Weights of a small GPT-style language model, trained from scratch on English Wikipedia.
Size: 10 layers, vocabulary 13027, 76.2M parameters.
Each number is 128 + 32 x the weight over its row's rms, rounded and kept within 0 to 255. Layers, rows and columns count from 0. Numbers have three digits each. The size before them is the row's rms in percent of the matrix's.

# down: layer 3 MLP down (transposed), 2048x512, rms 0.0258, rows 1742-1794, columns 0-127
# up: layer 3 MLP up, 2048x512, rms 0.036, rows 1743-1794, columns 0-127
down1742 101:122178112052127102117099113105118146147168096097074135046118105136108147146146133065133167141133133177170153163089142149158113146105117165089111105111170182166139113122096126055109096090114139131164134089157128146103092175123081123066121147153104135109094116046131148126090069135136143118116164116160116110119163153118147169166132119145133181146113148137063120151119207113099134112142
up1743 099:105144103187113079128150124189143128106093147119147130108098098175082139103193128154150120081143150093050114107118111146117099145090116100089162189145150149092121090140104126127110157104158054165081096127136137098164083107084160084166122164125124129075075100101110149113073168067127147146107153151064121130128138104131157140141130146151134154119150116114106114107147146112142098101104
down1743 095:110134152183110107079119034116172116111119066086141089138182137113078109140129056167191165109122062089124111097078197162108135096121087139124124094096166149153089128160076134099137146109163124119116180147096115146137098097150126124100097155104128063098137062163121116110159130108140161097129161181085153109144152174156097117139150125178062162098101110097084131097196133168142154123125
up1744 104:106119104132126135141129173110151157124109092147128091189116039127110184094155112100093122086131108104073164119132125145139065035050113132177128159142120134134120114142072104128146121150086138117074097120190174125158151133125117138089149114095156142172099107128157106106110192144143167114116159130121158124109103106101156106109103093135133152103186140120161127099131125135144111156098
down1744 103:095126184118124133139159120165109133144136148150149135185056165114146143170140173101090120132139150085176171102166117179104090142153173163107114170159096184125130122157105135154165117096088131142143071099183083084140131107179135132079136142147123139169169109144108109154109066147215115133112105132221192138124147105020086085077081107123152203132127108111091147131167095117144131140107
up1745 106:115095144127169108171113144170084120093191103077066098186114105059161093176183157153106145109111074138071099109124103091104083162094136161146134112084071044080142139107160149162140132125110116158139126143217143169150134113111119114192140130079149106129116140063154120084124165088149167130177175086123097124127123072089109131113120147093084169103133116155158102165070110131139126187112
down1745 111:135091091123136084109136113106138117119118100089200083088124100134129096101141095118192193129068136209101137134147180112097118122131090100095099102062090169127160132177127106104103107129203125115092098062188074151181165152106138065159147135104110131084208128111059119110111104113125134131208115086108114166171116093098184104116128140137112156174151164124102142138104141150144161118105
up1746 102:110129094173123127100078150169149073154148178116105146190153052098100065109132095156140167078191126099111145123123102130138089138136148112147194093086078109167180134132155173141079161092159120207135161043108169097119099092183202099114119086102089159180069147138165124098156134094142085199147207179077118111178086102132196144143041150074133101148162109111141155136102119138121142176215
down1746 093:143161133182083129077120139156206182162124139130121104167105129157102142148114128066159166087110116108114109079142166144150190186173090100173116122121173102122100172100106109091075132123084063109115157093112134132113092115111113102097115184146115119128142148155102093146168146089141148165131162123136134146127118088098088125129145177218099146112054139151126089092111106154137201103130
up1747 098:119129115128131133181077187136120096083128199119112076142170064117148146147128125150184162067134167101101086108108082135189112096129112048152084154144167070137154103177079126138145132097098160183155121131159137215164109085193157136123162157087158087195134068073118089110099158091140097188102161172135163090147089097133166104139094128137156161092120125131133132180128138136116116180167
down1747 096:139174162140091154156162149098099166091141172142162103219173129110150140184188127116093102149143091180142158141130107116146074113176126182117098116125085122088113067148134157125105156192080083078141104135149096103154089170118108160126157123134126120099085132132137130129112148100102139120122155117130062119160155162110139123172117097173118102091155171109139124136143092152132139147140
up1748 108:127109105173128149149116152127101175137094139088083125215174127183129107120131133137084140170099086105042192134089100146111105050124107074115118200154126103115130170107172159203148092133152138165107151151138127136105098144147206083161109084154107099157113163146145108084130180180107168100114141115160200125145142101146115100113084155121095198175136134122133085160085115129100087110117
down1748 116:122155084142156128102119136143133152146110075136139168150133089118158111131112143185095146151103169126080143177083221059100076113158125103053152118142107174148129145206165095131106155117172132121124161093148154130121202118150122094078133116152082095197114159094172119143122060157132144152119176159140190132110151160160139076113108057117137177128116152095145140114138143094086125146077
up1749 101:089151133164160125157103155146165109177127151109061100116172133145146075131138146117202172106119137155152120084144062108070086124131116149182128113133174143120101138179131159140149151103171162128143145157200160098120078146126124125143100130147187084135092136140131167144121132187088150119156139100082136132151073167152115094144074091136075134154135111140113101126108157100100148100112
down1749 107:085169155134081109143120058151140165114060099100056141196136145126139074176117096121155137105121164116076153129093175140135114131162208137147054185145119162132069140085098158154132099156065099157151155160177095120154081156134202109041123103163113134166106107117123126062121141086121135103102160124165140137074112070113162069154064091100112120181112125167180116142067078097082143133108
up1750 098:075135118152115141145125109202145140077158099088151056116118111148118132108154131128073116182178116115133160143112133119144108131126105104216094153146136079106213170118153196136115120102116161162127171096171180145118117073133079170159141156112160125174113120200142174177149157135094103139166112159159214131164072153129150136119152116146098087093119116173176106074114111129199159106166
down1750 089:077138088156077146093083044145145140091052168115171125150102097096145123148128164167169124157123129161152161123129255091104072150103107163145162113123137086109204126106124131178138093086140104144132169098134097141128164167156145174113152090095140141087087125131098131118134120133119089115078111124096141123132133100132107166124115153133123128122164134106164204087063140136129106139173
up1751 100:148089100181136140123176117103160164117159183165129157149105120195121124117143104125086119138131157110126168203119114180174084085072129130123153219104165143109146147129102113118106097102115098127122128171139097150160110076098109127087089175158094095117103113155127176110149134119101157199169117094096137114115136094128112103114155111067175077065160113094157135106105130142119119111124
down1751 103:142205143134113135148129163119139111091188093056167155159132123107128126118109142141170134142167103091139101098117101104090128083136130138109093117138103108180137114097170189158123103130047097150146171102199154115106175111116175125058135140084106136219088102164105102154168101100089145113163140180141077101106176151144112087128186168133140101107093074185100148155158212111125144137148
up1752 113:079134083156099123106143129203171115178168119089129082110124098082135117072093128045142101116173131181117159137085127094088110108150112148162080173150117127078141117140110120173145154132165099162203102100096167126182183115171106153136146141134150091132049101164148144165087170079097081067130149134150160141135163112132152091071125155141148114137127083126160112103116137123103134130182
down1752 094:099149097150067147169134124126112139181116132110129177095136105151122160166144122098212102157149104161101131132177204154092160070115148092081109177183105160123128113180058163160133147154118100140081057126131135106128139168190132173198130068167115121105156144093130101094086066129104109133000114050143147164111156106092098187113187122113119158109206082185126146141147095167153106128143
up1753 101:153109153127134126116117217108123137154192130117116162133117097167127125163115113091109143109143139181105145081180115136101108158187143131137108115159125139099135143199109160143196103207124177129075096098143076129160072165120130051086144207134131196189140123154171170142043169177115127082126120062061097145177068165131167114112180098123122126149122168140131148123126079130127142099120
down1753 097:139123082119152178090100138119145143195180163130154176105115157159113130139152165125156099088156112107125104113147116085126152117163162140085141151067125183075075076108087140113139125166082131110082136111125093128092165167131131167133114125145144052177147170157102134133122105190100148112053110101116140130124100160094161087146131120139170147171149165156118130096151071127084130099147
up1754 091:134062116099110157172139192133114194132122083110116133113160149114130124135116143120108081107095084102100225114142121145158064103099090117133164126146153107124133125202143145151151110172098105126156119158146140167126163125135097131099137108101148130159146086147152163108139128130102130060149077125139108134151141141121129084105063174147134152097147136034151135104123178087186139156157
down1754 087:212155109149098159119168098118129182113195097116148117153128164078156159129118143125122107134078141167147166099148212138102092094079123123090131065128107114067085111143119104116155161143100073119136119158185145138116165131115079116140138161137111062166127117171109110146081092139164149144175114140142106119160171176170136183081149157151149181147110101109111132164132185102080100067065
up1755 100:113133101090126145139150143173179087113137110131114101174125159111135173136104095147156112105146132139112149155124133135142085114060152149164069119105136117053201129140165106108190143127093126150076108140114115139164171113185207198161138129091111114131109066078107146162176123138079148149143147104111163100119123114145126103037111106086114099197178141134178200149136077115125165194140
down1755 097:135118154112046181170140098115149138132152134127116114131095106129128117072144110127138190160155110198081152227170251102159093081085120101123156184045175086135106160146122138120132109091131102124113146175112166090148161166119138184128146105053139129157146080190116116129119122086156097145178124117069159102138156118147131081151136160178094078151120108146156167167096086150149161190163
up1756 100:106061111133094160142174134169123170135175089134135166098102082189141098080122187101173057120191144146141133119140122097142096085113136173152140157158172161199148155167153132144055147130147116149111168139099182132116122144142119069167074101105144118144138130158218180200169153123176119109128147122131119104166179133108097084112102138088078149124148127135101097133110128162182139103104
down1756 095:123107129139102097130143108136158159174173126079155145129135192098128139136110148099187119122152153151136135097118255112187178135126099122127118137121138088068141096134134140084096091154161095129128149118148142112107120175146116134172151107122171081107127078108138104073130180140158100183073066178123123115157168168138149177141105092171110137129208138154093169113072154123131154141156
up1757 111:091107110182120099174090113143120130192165094094122152158197071133152137145136128145152088141174080104151204059131122145137104168100116125121111120067185114136089133136200096112098123080150104147133142161152169141108092142106151070158103158089157065140055160120158168063177152109047179154095158127114172112131110104125117140165107127166086122146155116106184167130117148172165154162115
down1757 110:107121123195086119106075040164124151111085189108132136153125097094143136175149117181124063139125125125155120119148245185095153158082146151104089060147130180149048169128137123050098139111135115082153185092195169141097091159166122094089139144138111094086131167152131062086153161062115183161072133102109192143105136064117109156140184154175063107115156091147198146134107106137109149126050
up1758 099:076142170155097134138141119182158122122149137085130144145195169195113157097134122127195103117144153106084175167143098086136021079059033134158146150085191121153111175135186127171149136109142118167106148112134094159130050148108086143138158139086107151111167151158141104157165126152142169121117161149162154080142151123149162185152104111093176117123129131079146107091123161109066129119153
down1758 100:120107148095136153130156098090103130125119101150182181111158108149096163106152112080127097138134152089100168150139000138092150104082102126098131159164143161156144115131138158103113098117137143152140142116170154166180129132137175163102163068086056161115113138154164117114043145148128151130195065130134161113136087159160179181144137079187124134126126132124191139157101142120156171122124
up1759 096:083081122130202139147065118132125116149095138130089122149131094141071104136162149060139103142141129095107134120150119153139098166091146115148157128111158111160109104094126103128129155138108113129193111113107201135115108108070151084145119182028133128155118137188173223132143136134089115170145116120116116115203109142089061093091125159191117076132124182133111135128124168160168093157087
down1759 096:145137105155043155090141118133097100153150119110127119137102177169102141163111124149133153133158092164143172161166255133108101137151175111110093131096142155091124169147134163152082218146095129109090158137098149179125136126142094125108205132149170122160155105147086145102108167123117140167122192156110158113132135098124091146088127176148112115132127138129155109114135165058122101141071
up1760 103:093161111131168149123075107135130101036150176113088104129131143103177187082130133105088095094135105066101091096134113153141129146091132124192106129134131171152155208141079188116129114145220119105078124134073183167117158105139107152144126181162143091081137117085165143163145111171132073169156136091138180087128151169130139074083136188160071115127117137141132121149088148107154092101158
down1760 102:114154143179129118123119118112115167148089188172185107187157172126169129154171140133073137144148104043167088153054110163148157102149106079143077164141167104099127088069119154141135038154125126126127150150074114111047117044111095123150111160097087149143145148146078186115091129133178124116140119128123117137165132139059097121151115167100075077138132101125169129124154154113086109131071
up1761 103:120116148162125132147099132152119176116123164020150146183110137133167149169152079214156110135119104120070132150087103159138097079082133103168161093102144098094170102205191101117190070087115126111145132118079128106141141143077134127148125127146104128169135115173157148085086207190070158142134070124147193101143185116127131163127121144134135096163106187073184122120110090128125114160149
down1761 102:132158178119121117101103089119113136108148156081154106105071138187176104093110086124184159158109138186106124165050172109123147092160115089126162137117081205109145123155112086089212056109183150106103083084130101119085139130142120127129089153132128110151129167146149130182149117121154113193124107147170181071166134173117088176139167165165148183102085208095103097100132101155161079125102
up1762 088:095144171143150169156153156143145087114100097127145142121167102172151150106102120114138116142095112130146201171122134111153119117142084111131223074176135097109171176134120118158129120138105115140083137102112124144104129151105108183137153162148106158116102052141134114181079111101143055119124126107149131121161139154125107112126106122041155077133124163076123115130109112136105159102117
down1762 089:192114109101131160115151102072132106150130156162092161118136133096157094168144110073172090125083126140153112133142255153079183152096082108098081110093100141150096120121136108124118142091097102137126139143120127075088143168092130110117147114087126126095129156143161134171163063107119121154108093128135137071081126105107113171125086113144135171125070147103091188142046124160106141200141
up1763 108:118081154105104202140084129167152126155109118099136163115137126153186123097112147108129142108170156102128111117120119158136152108133083148144114075123123109098142168123151143142098116185108107124223193161111141123067118150180131080165149088103127062163072145124117194115089139116089143104114111124140178151088159125144053078125132136146107148133142087192147109105076183089131170116105
down1763 099:112118117124137157164114157115102144098113133101181187059122119175157153150153118108113145131129051180089122146118146163136147129173100146110110133188113175095094159117123180118071126190136116105142124176084126158090125151164102114169119131168107121137107119125156102104070160112136151136118179117135147152113104079196065136092168235144108205110143123136189150153149111058139140177115
up1764 099:126101101129189126121119191126147136090080122059156105128122151102167091121146112163132139130209088070134126103086131086117109108147144124156135128101154077122103067093173143144194186129078110077113142143108152124153125131192144124135130171135189082154108122139152152111178203185119100138172163152099151096103161119104074066105077144100178105139202079167126129156121147155086139114069
down1764 100:182110134129111152096118108105150148112135143102127146146142161138125133077125127110096147129189085108099144112124160083148131107108089123140179122163134072067136133071143133132108074130071109103123143153153099152116118109144106127094115079133134146097149111154164143116062173098127121142130116174112118134124091074158185067125137188078161139034123119095082097169189216151157147153123
up1765 101:105119116155109136138152105120185149099099085139117131137178111143179128097191174120163110167073085128109124107103126146145103126127098104091097199160208022146149112151101184133087127081134139138102111101139123140147147104183185154140185116117140132134101159121136184114132119225097132061166139115148106125129063100147088118151148151163092140127132138192121149142152171072108184104185
down1765 097:118195099135150152121082166149110147119101129155124106192141185105164111158089073119114077216204105126158134093076205169050126099084123148111118102170136084098116144114144088117111132146159139146064151129186150149101153181149139104127165142078140141103151122156108084127103160096125163167081152100142124174170126086157114136071094102126080122122125088152128111114139165083104066150175
up1766 109:103148126141132098130146145160065161169171153120132096172175150153090133100117127056150110180153072110134127137133134126166101149071043170154162094124127063132123139100105136103138171118098165168121145101104182161154116117171133140120151130128129147138115181118162145123118106110129120084071105074162122140136140115097138148165133154161142137170155217129103140086156140151127119111184
down1766 091:149147132128114114165132123112163142108101094125208124164148132109067122094129134111066146097178158108114128120166199063095152137183082159143119079136146146163112135137170091128096097141109130130140185123073122114086153144074132126189113115147118113177124187118115088135162130113101148141106168127108098159113174126104139089111154149172113153149175130122108108115129090132097150143173
up1767 107:101096105115128131120123132102136170101155101140091157092172141092113099127125119129136133125183124140137140142129147142215113169088165095145170167143207125089186153165084143125174136116118083149158118107155130150136138085151139129161139146174122109180104101051104184154112140099093157075138130115129171135145087143145131108141060119132117129159111159168117106070106138098187166190161
down1767 098:140132128180116151149153162118134083165163140144163124151129176097107147150114064113144141163172170136085142130085119120147145095149190138142121129111103133149089127192141210135187110148097131156119165202143132135147055125115162141154144111116069127132151107131068147117125210101148141103154137151092144058102138115134167143160119146110160141128143219109115092117099097104122190092138
up1768 098:086125156119165096119136171127089130188167098167068105087141167107136109096123150088122165165155159069097195095164113129157146126122150130137157218156096123100120184111124142182117080168125113169173154131121106089125139118169157120086127106156170141120054110094146177097090065157110094139063110097106161106107145143133176121106146162129132127133164171051112106108133117082083106127122
down1768 088:148067150099147177117126129075134112135141158066124099183093156097137087139074141150085047118152148163087126141074189109100123118143104156155104081122176155083162063112196059101108136143122125077099126164083158089128136138125154152137132118091097105079126128116106180108124155126111156129128144159138116110190152096172142091114155125159149138089092037110103084187187166123134148165110
up1769 103:131143137147120103130077148138088137115145167113112212134152084111141127175176155176168076161161130096057097115152084125147098147101065125136148108140100112136160106089090087113119099153147141129114091178074104196147105115088129134165194140144095149145137097138161126129094170152118116137151147139113151131172096113161179073146109166131112162113160151159203098119135131105082143157164
down1769 103:131157130112120098139171151131120092115141146050090073161173128146161108082138154094080124098136117131097154135148069114121139116138126124145184112155073101151078132133172138121140093133102111110136183029169133131101175158163141145157103119131131175128136123056154167129122122157136101138150139109106154104119053130131133170182117136142128081088127104135080151115125134138115106099117
up1770 102:144096141091130131180192130124081148085155155179089094196158168144183102181198134170137115131157150087028129142100102074170089122083112066158086124155154121146089119134119118198158104145130154115118170106109097157150136135139122119224096123145129118119077182113197107180134151192128113149136174130165108116113108050075106113091163126124107153119108099152100084133091132119155143153146
down1770 106:152097102156150125122111108140160079181131069103131165124163172126150157106093142111170132155164181162155105143146161128106178113087097120073132182178192144093118084129132124069117090090077109061055063100132138120096144183099071171102173091096114036116121149113104092184146111087163126154120199111144079133153109158126145108119105134098144138116155124111084174106147150127121155179132
up1771 101:123100112123129087138132132179111110088099118130091100129177082103122101147105121102103137122093135079117175129151107084124100186071147116098092072109157124147125189122105148081201149120107172147161112150163093122172102127113187145126140134076188102138139151090090118064107114088118141111122148120136190138131096078188165148113124135141095167164115152116073124141057118122135126176125
down1771 098:115151116143118138080127127098116123087088105133070157065138110166142141129100158127188013149140124097089070145046105185159117147142072086136118086079154149086180072119127023157114145099186080128104123103135159112113095104120127090076062131165094137059156097122153135118104140137242123133172201071074130143052165132108135141123124098144166122124102069082107103126149129118134134116110
up1772 097:113135071139163132122120177141191168168167134101145081076081129127173190064158108096166135123149150139108128091168057160156160145106110102135132193119153078079072124089123134128133139142153116177148134133148139200135113055122113170169107173121131136144070152116188108133148116141146098118084128110110170085173123101132145127123129108125138116155126180172125091124154087138148113111085
down1772 104:150139119128153119126155107127178152129074133111121158117133167122164166152122159121129171138076115149071072156109106138163106109139103127086120141184159151157107082120094107099101151135148188123178138128149119124082144127091107174147171136224132118174096082128126118142107148136127146073135133184165129106121177135126120173135144079143150188108088162208151127130095116187155110153116
up1773 103:127102145116103102142105142138097133123148129114139118206132066106105177117127140127135130167210128137094152162103117073152169174099155106108134155142130036176159138117105190154098159162075121147116174097111149076121188114173067103150109104166131111138127145125145134133123151130121123071132111119122145116144110161108177111134101140090076074167134198083112144169154077092080166127127
down1773 107:153082154091079135115165068119134152064158078179194144104098078146193172154150126132119105105134085099161102127102087125092108153135126124144126169167120163113154105113133148052018122121131124119169153149169103145149114154159146138082149077169156159108211166150178103115113128123147139101124131130138164136170147191094149071081104152111128149113115100071160155119065141088125137105099
up1774 099:108137118159121114148108135137157130193214130115115183140104044196072119134156114164150113070168155077070135087121105090127136114133078103118107109103145116157121123146107113134148136157094164112117172087151159180147106097101156136133086150103122175162135095112183142175117124118139126114090156128103121127083125141182084154131132187118092104147133140113158144114146133119138182165132
down1774 103:140160152117056163146184112122140108106108064148163153083144143121138071085089098100155146156080158158112110116148167084151125162114079184159050149141164167126210181164162121129096122084100106073080127061148103104074153150184165164136197073143126176145191127107127145119124131160159103129159181097165156147155107116064115160134116088104200131141129153089131156134139131065146125101201
up1775 094:092121130090157121152135143151176095125077129073093155107163180081090111059133119076085144153118151186127129138165120136149120121115102125092107136101131164098149174183070120179166146170107081111138158084179212114140162181133102171096164084110109099175126129107129188094074147216170143125148127081067143153101161143132166141109147127153134146102158147120137134138141140126136126169110
down1775 091:143133045107078069132108112144081124132144161189128072100139079080074118153099126120075156146068173105172126137148237144075162173039120172115083162108024131112174128112112134117158143107087144109122150153145145078110112081130172128076099155160128143139170177155139089096147125090170124159134153188179142140127177070139102149101119176109111141121088088154099114117102114163150179117105
up1776 087:125091140104169085157146121210158088121195101096137150145102114135130141126175163164097191146164090150098108122114141097171104123154122084130128157130106100080165146196137084146118130077168190149065140092142181139126137127122137086132128108120136119134145088117162152133152088127073117173138168119131148128170162080081100128156119147146074148136146073061176164135158078084151116114082
down1776 092:145128103162102116099134080112123162162089157126127113180098146062081109180179149164118153104130071157103129078138255169119122101151147149070145105139106117122115068129130148105158092084084158146169162175142099147125119134091144137110120178137105115137140102130104141111170113105091203123115131152091120088149144088097079144122137147137102086111160193118182121144134147153157142083132
up1777 099:111079163117172120103152187158127114193136126170132127139242151188139137109080167127204119128128107091109115102153135043100074100146111138130138129123171126066152152072083181140165093157145120116135121191182131133112151142133127067158169100106139138105086178177228122130103122131098115116175121183095135122144200110074124091128158079147143146117122126126149156087088114108114176123201
down1777 103:125160081099134083056104066145112127125116088122090098115123180150084103142070147095166116125097105033161106134193214157089116141153100110140119136161063143127141138113105155091158110157092143132113111158139077166124113087123126124120143079091115154081068229116173078106156097111087098151088088122109157123132164118102089127142100082083112106091118143115124190129093083123105155094081
up1778 094:123079142145143147122105126132131148126212153049179137123144125095111127140088151149126119144155155117134122152198107137093124094138130138170176130146158116090129174163119144110195141087148100130088075195130170129079096161117121167152139100130119108099112139063114126147142155150167156066124134087119097105103154145141153134110196082168112095132131109093100144140160107114154183133104
down1778 097:130083144132116086152125123109136139117135144157124097116147166105136112174150098134182058154116168088115134186161114062127089199165153129126161096158160114122144122189126098173156125111113148152166087110194186153124142120150106175098095136107080147138111103137141123142173165159170200174159150114098109086086146136198150109122156077086070129136073150104165142161101133134076147093114
up1779 111:084124088169153114094124145160146132184120088086186117123127103172205117084131149159118110093133108064156161093112080110125096124165091101140173181149116142144151132125179153111091101147139176129095107157149207101103106144214151113118127159152117096069082123167132181099164112141122150077145109173074160127117109076090168088062098101080150132064196146125141106096111155078133125169174
down1779 109:123081117239161103062158094130179086113113111149194119106158166129114133119085106110142126117168098127187111116168085132069104134145070136129129172104148148171176136142127127101129106103164146097196091140104101192155197085171157156132095119154124090122114130127097112139137086116063123145112178147071188118151103148114114157065088154070074141112123097062152119084142072125147065147112
up1780 102:098048115133131117142032192142110141058153134149090107111123098114105127046147094082153121205120108120097116106113106132117145122082123081160080093130073085089098133127127141150141181138122150118092091163132140073163098149154075109130129158147116130118142127144168164127111106165159169150140077087122100165134070126090100200102127113143052139094128136181124188154106152139111170143132
down1780 102:162116082146076150141150135105112086122088164176140086058140118119135168199082149085117161182087114164131122100189189094115170135089134127082112069159139189112119133128145163115143156129066151086134145108098162114156132062102166129100067164183126145124124134179148122158131140157158136139105146124089076144111127128117146127122121145221095120120141184149148169132176085128197116158115
up1781 095:124115089113097105166157161123086139141143173188130140087177070209128103041155111113148098111095154130093149117158060126132128184137110142090145066088185118167138160179119133160170111113175172159095144123094154135143139153184139154149143162126129160088126154151071160101107121115114132095156106165095111145146129156177099212120106164134108193112109174134115108127091154150106172126156
down1781 106:138127110110104122117165175127124132084092081090134088130109179128140112151106159132076137080063165133124145145086139135150112116163085085149119122158128126107125159086107095106139143156145112168088074177172054141142112123120153088157174132180139101142135185175076077148195132159082093153089139095157122091089144117139104084190085119093164187190109152142112137160121068142139172111127
up1782 099:085141110164104136115132135182099172183125142100123099123130100200134152083182121130127116160137137123129147182180142096120121132168051080106147200169157137093134157137163133130132089200156069139111124144106133128182178092179092067167108135106141083102127163178142113119152161121145061070206158131146107122128088122112138090088137137130152087140191129165149121158151129099138098092160
down1782 099:141158138086139098129136102100122081157122111154093169103150124126133140149135200140140148163130117153197175146131187097163141158141127167105134188181113110100137154157118136135155103155126147148148176094201142097076108042172174164109107091141144157158123127086118176114160154130089148128147141120140165159139131134145152153207156159124133139170113174128087156116085120146075178160124
up1783 097:103127156134121160106153120149179150160129167133122135129161148112127145184101137091092093127138144087109122163152105168127113150065099122150173116133143105110107155111069065142106117106115065204134085184191133184119140105155123149159117167129107120081070101170085095186175062142062162175136134131144100114141164146111134121134178161117131095088101130055147062065121112111123144108115
down1783 090:128093126128161082094147149142154089059090103076195162073125121131109174068157139106116129122152069184107155090117255129158173095118109124117092114123150088111092132127198123143107122110119102061169183107096122169134136157111126105140175098151185146125188114111162224085093204146133068115183173163132159150141129100092182141081118127138126146171132161173125135114142136080093155161130
up1784 102:136100101147141119129171154127071172150168101088164140093178126194108203103147151111163106177136072109120180119112145111125158106107135098149146126073104141069111160151096121090145124145086087153086119121126174135103113073174096143160177080088088131151155109172156208105087176146146093103114149135110099141140168150135131169094131145160177120149202106138117044107128125145077107119122
down1784 108:170123147133137127120121120110092082182157113148113184098123164169147158104119091123113185160183107192105157132157171096131141149125098164118131124154110144134146154163144118191159078165173129168112147163140105093165140156121084179127175118133127163107170142118126106128152158172149154149089126084131125113116100189131110081099176132169166161119126160200136112082126147182136087141111
up1785 108:098123097172142187162139169175135118110136102153082102127148080107071105067148142119116137181139158126098114102155113093183125142152165180154163204119102101127174138147156162175146130132126149166090160107096126122123098104158130089180097131146116113103083060117134172144080154142094164054061131130117192167130176202106149074073088163102152137131158142089131153147175130114109148153192
down1785 107:115106069156105106133163136172147152141122121149066155136175088129098087202100145117085131171136106084106126127137196096142125115162089110105097107138124087087123097117124162091151129196167067151147107121104143122109133178099161117130171097089081094080089112137092125184135141120108110132044098132135116157178121162118131093115150106107144115113210102074119159118172096113128126127182
up1786 103:156097136156092174109153196158116170092115150116114136114167067150100126050175102174135117140103130153078101097114097138156083101164100137158122144101105122075139113138167111115160122138126100163134150174118101150144124091090085104116119180145120073139143079110179097119072138191131155135115153143149139098101108135157220156092118118113148080119174166132213107119121103154081118124118
down1786 105:130128158162127126140113159149114128133193102113113114109156096090098155161126151140116186157154165133109131103149075100142120099163075096150086099062158149160141167171126101094130120135153179166153189118104131126173137103147102139123094138127165111152147109185120140243142086101090086150075120206173163112135138151163122137179156157091104113127090082140086125090129149139178188148138
up1787 103:049121165144165149124097121184184106154195155095091139111137040128148082153112154082116010132142149185068107101141108152134120112020096121114106141124105118052152141147084112112137160132126131152135121169145149142144000143119156115159075122155158223134147139158152161154102130152113152103127110125080085099086160086159181118151025109099109113111134166145139114096167139167177169158120
down1787 100:107129107088112131098182091152147182152081168039144155125139078124155117161097150108116093110120136189114115137105139088096103124096130099098112104094131168061108125107122130175104112171097139157131105131101161113105146120128065158109107160171138141092121074154110150103076133129184120076158099141118119104165103168144125202124109154109136096107079131134123094101128113109165135124089
up1788 101:089117111145131080121148168140097151177134130095119127133166168149100101114126154147202136113129108128122176135122124141112086136088129129175134119105175065126140132100132205162187145139068082180139129083132151160182150112115198149168153122036120089146122101178095109180161128149149143117142166180108118129146162133091126141120106173179112152142147115065107153134127114161205133151157
down1788 105:123148138163088122114155126147167130137167080094170125127088107171126125116123174097156144095127148160163101093153074103120097107142125161116124100168140174153118097143127167137134151146108137168119078121090095098125113199132135165119154110119115206096152085141103152136120104066149108126083131074137166152084080129093160090138106129147097181149109150101141142109158153163116170153098
up1789 091:154164134155096156201150119139121176074133131125125119143091146074110184103148097095156133116100134108106154118149089144114032181120141121112152141148133123157105099100122133142133143159141082100161132071095105106097113100111184132195109128188100175140076138092152115167157120143145148147107157120112140117198113091087103143101065105149078073131142127079076073130133152114073175145162
down1789 098:143059153108181138128100128163137103148173122086127181156157148191194084037137099127181100165166037117194101120153193108096082107134155131149151160101134072110095112144149113093082131118108131131146188180126190128125106190147074093075167165144142076154127150163141121065150102137110123109142111128137151130092088129128158151148097107098081142139147081113146233108102124164129120144095
up1790 102:120081156161119089116095169102162143034135177125116150136095143116147117169118160141148059156090076113095144150102113176122141150142142123134123108138118161095143110129121156124098162165121137130104093131103067091114156117150116127140141125165104107151101095168178132134184144146127109140108117096118103081102125069112104149131128142126121147116129110156161115101122095143102123138190
down1790 098:112148147139142096158150159128124101157085097096018193079158099132153176111146133108125136123078171139181155135118010089141121135105100109136175098148119104169110135209133119107100129159115105123137154067131112112136156171124135040138145105168176130135106089189139088101144145051111106133168138136085144129094136108149092122118177063132110145154126082133112193125170167119083124120124
up1791 101:134105116090162109114151230125169176084124135119116114136150156185111109084187163171152128116141124102113135119125108108216123053135127144121138161133085096103139143157142157118186154111096102115071082166081124110154152166144140122084152140156173132143100139158133198124133139188095179066118136066113129128065129150172152188091106141157133075129185171107082127095104049159111114137127
down1791 094:126119106101138101101169127104133111121128112166168145117139141112142140137188187127132139188106164133105093166164174152091111112076114133101131166159149155152159140146105096072149190047093112027057091119115191125114122196135167148114096166126169146158169106105112117139146129059093143117143191106210112122117101124120163190114140123149129129091111079102154081101140089145104097100155
up1792 105:133117131146159166123136122142123168096103126136104101192132141145061118155167138125144120113123141126140102123129158140106112148122104155196202172190075113125163160119131129150133093182152121172052151147168104178175092088167148180117098186165094111082095094141135117077131155126116156139143151121086129098119193073091130087098129166091162139102156121165109132129140069101154123154140
down1792 096:095103172131141074103123121140156173158107107162096189094144077128090133155131158132137159196079143084094068109128093114152103109115065098108144088114118069100111174119123071083104119157108098161111150139102109123122106173137141089109099132176157108069113100129113159152150070079169125156132096122156154135170094075102143139124193099154138135163133081113132149092092193095099123156045
up1793 111:112113117124123104167150161143172143139146175121089175176135102164112114137126137182117116145156187139107082172143125124119067135164150135127110198139073136130118154169118122162126203161145124168139160175174155094145130142121140120108137137166157113099060094135165116125121097096135144116097140128166140128129172099150092135118079123085108118102128143119194156132127108098148092127147
down1793 114:167128160121115113113158129123130133093168095144090178167089137115115136146162085157083118153139164103167093114124107128067091150192184154107105141162071143136141165144136178162132156151109172147145109078146140151105108122147169143045123159083156227132104141122060095139134150098097135068120103123122154096062181118122126129179104148124145158142083147124114170184126149107128087149126
up1794 108:071128086145125085168150127157087090136117152116152144133146104147100142118167119096101098148185160152092147119141106129156138116138145104164059177120128096085130124146141124130193112127131170119125187162127158143100119141113115138147123122103123104138092103138114164061115111081032116162139130186146182150161087136157156101111064146121112132149116125141130067162181126138172183158104
down1794 113:124146153076148096162136158116131129114093144133106100164123101182121168175132128156129089120137131132129103099171101140112143091086138133116164128103087122133141133107162106128181133138108142099163185145084141108118118157123125117175141130041169198091159165191164150092147110116134122158136147182188158099150131107100124165105189121170143162184135149167141075139128147148131222154143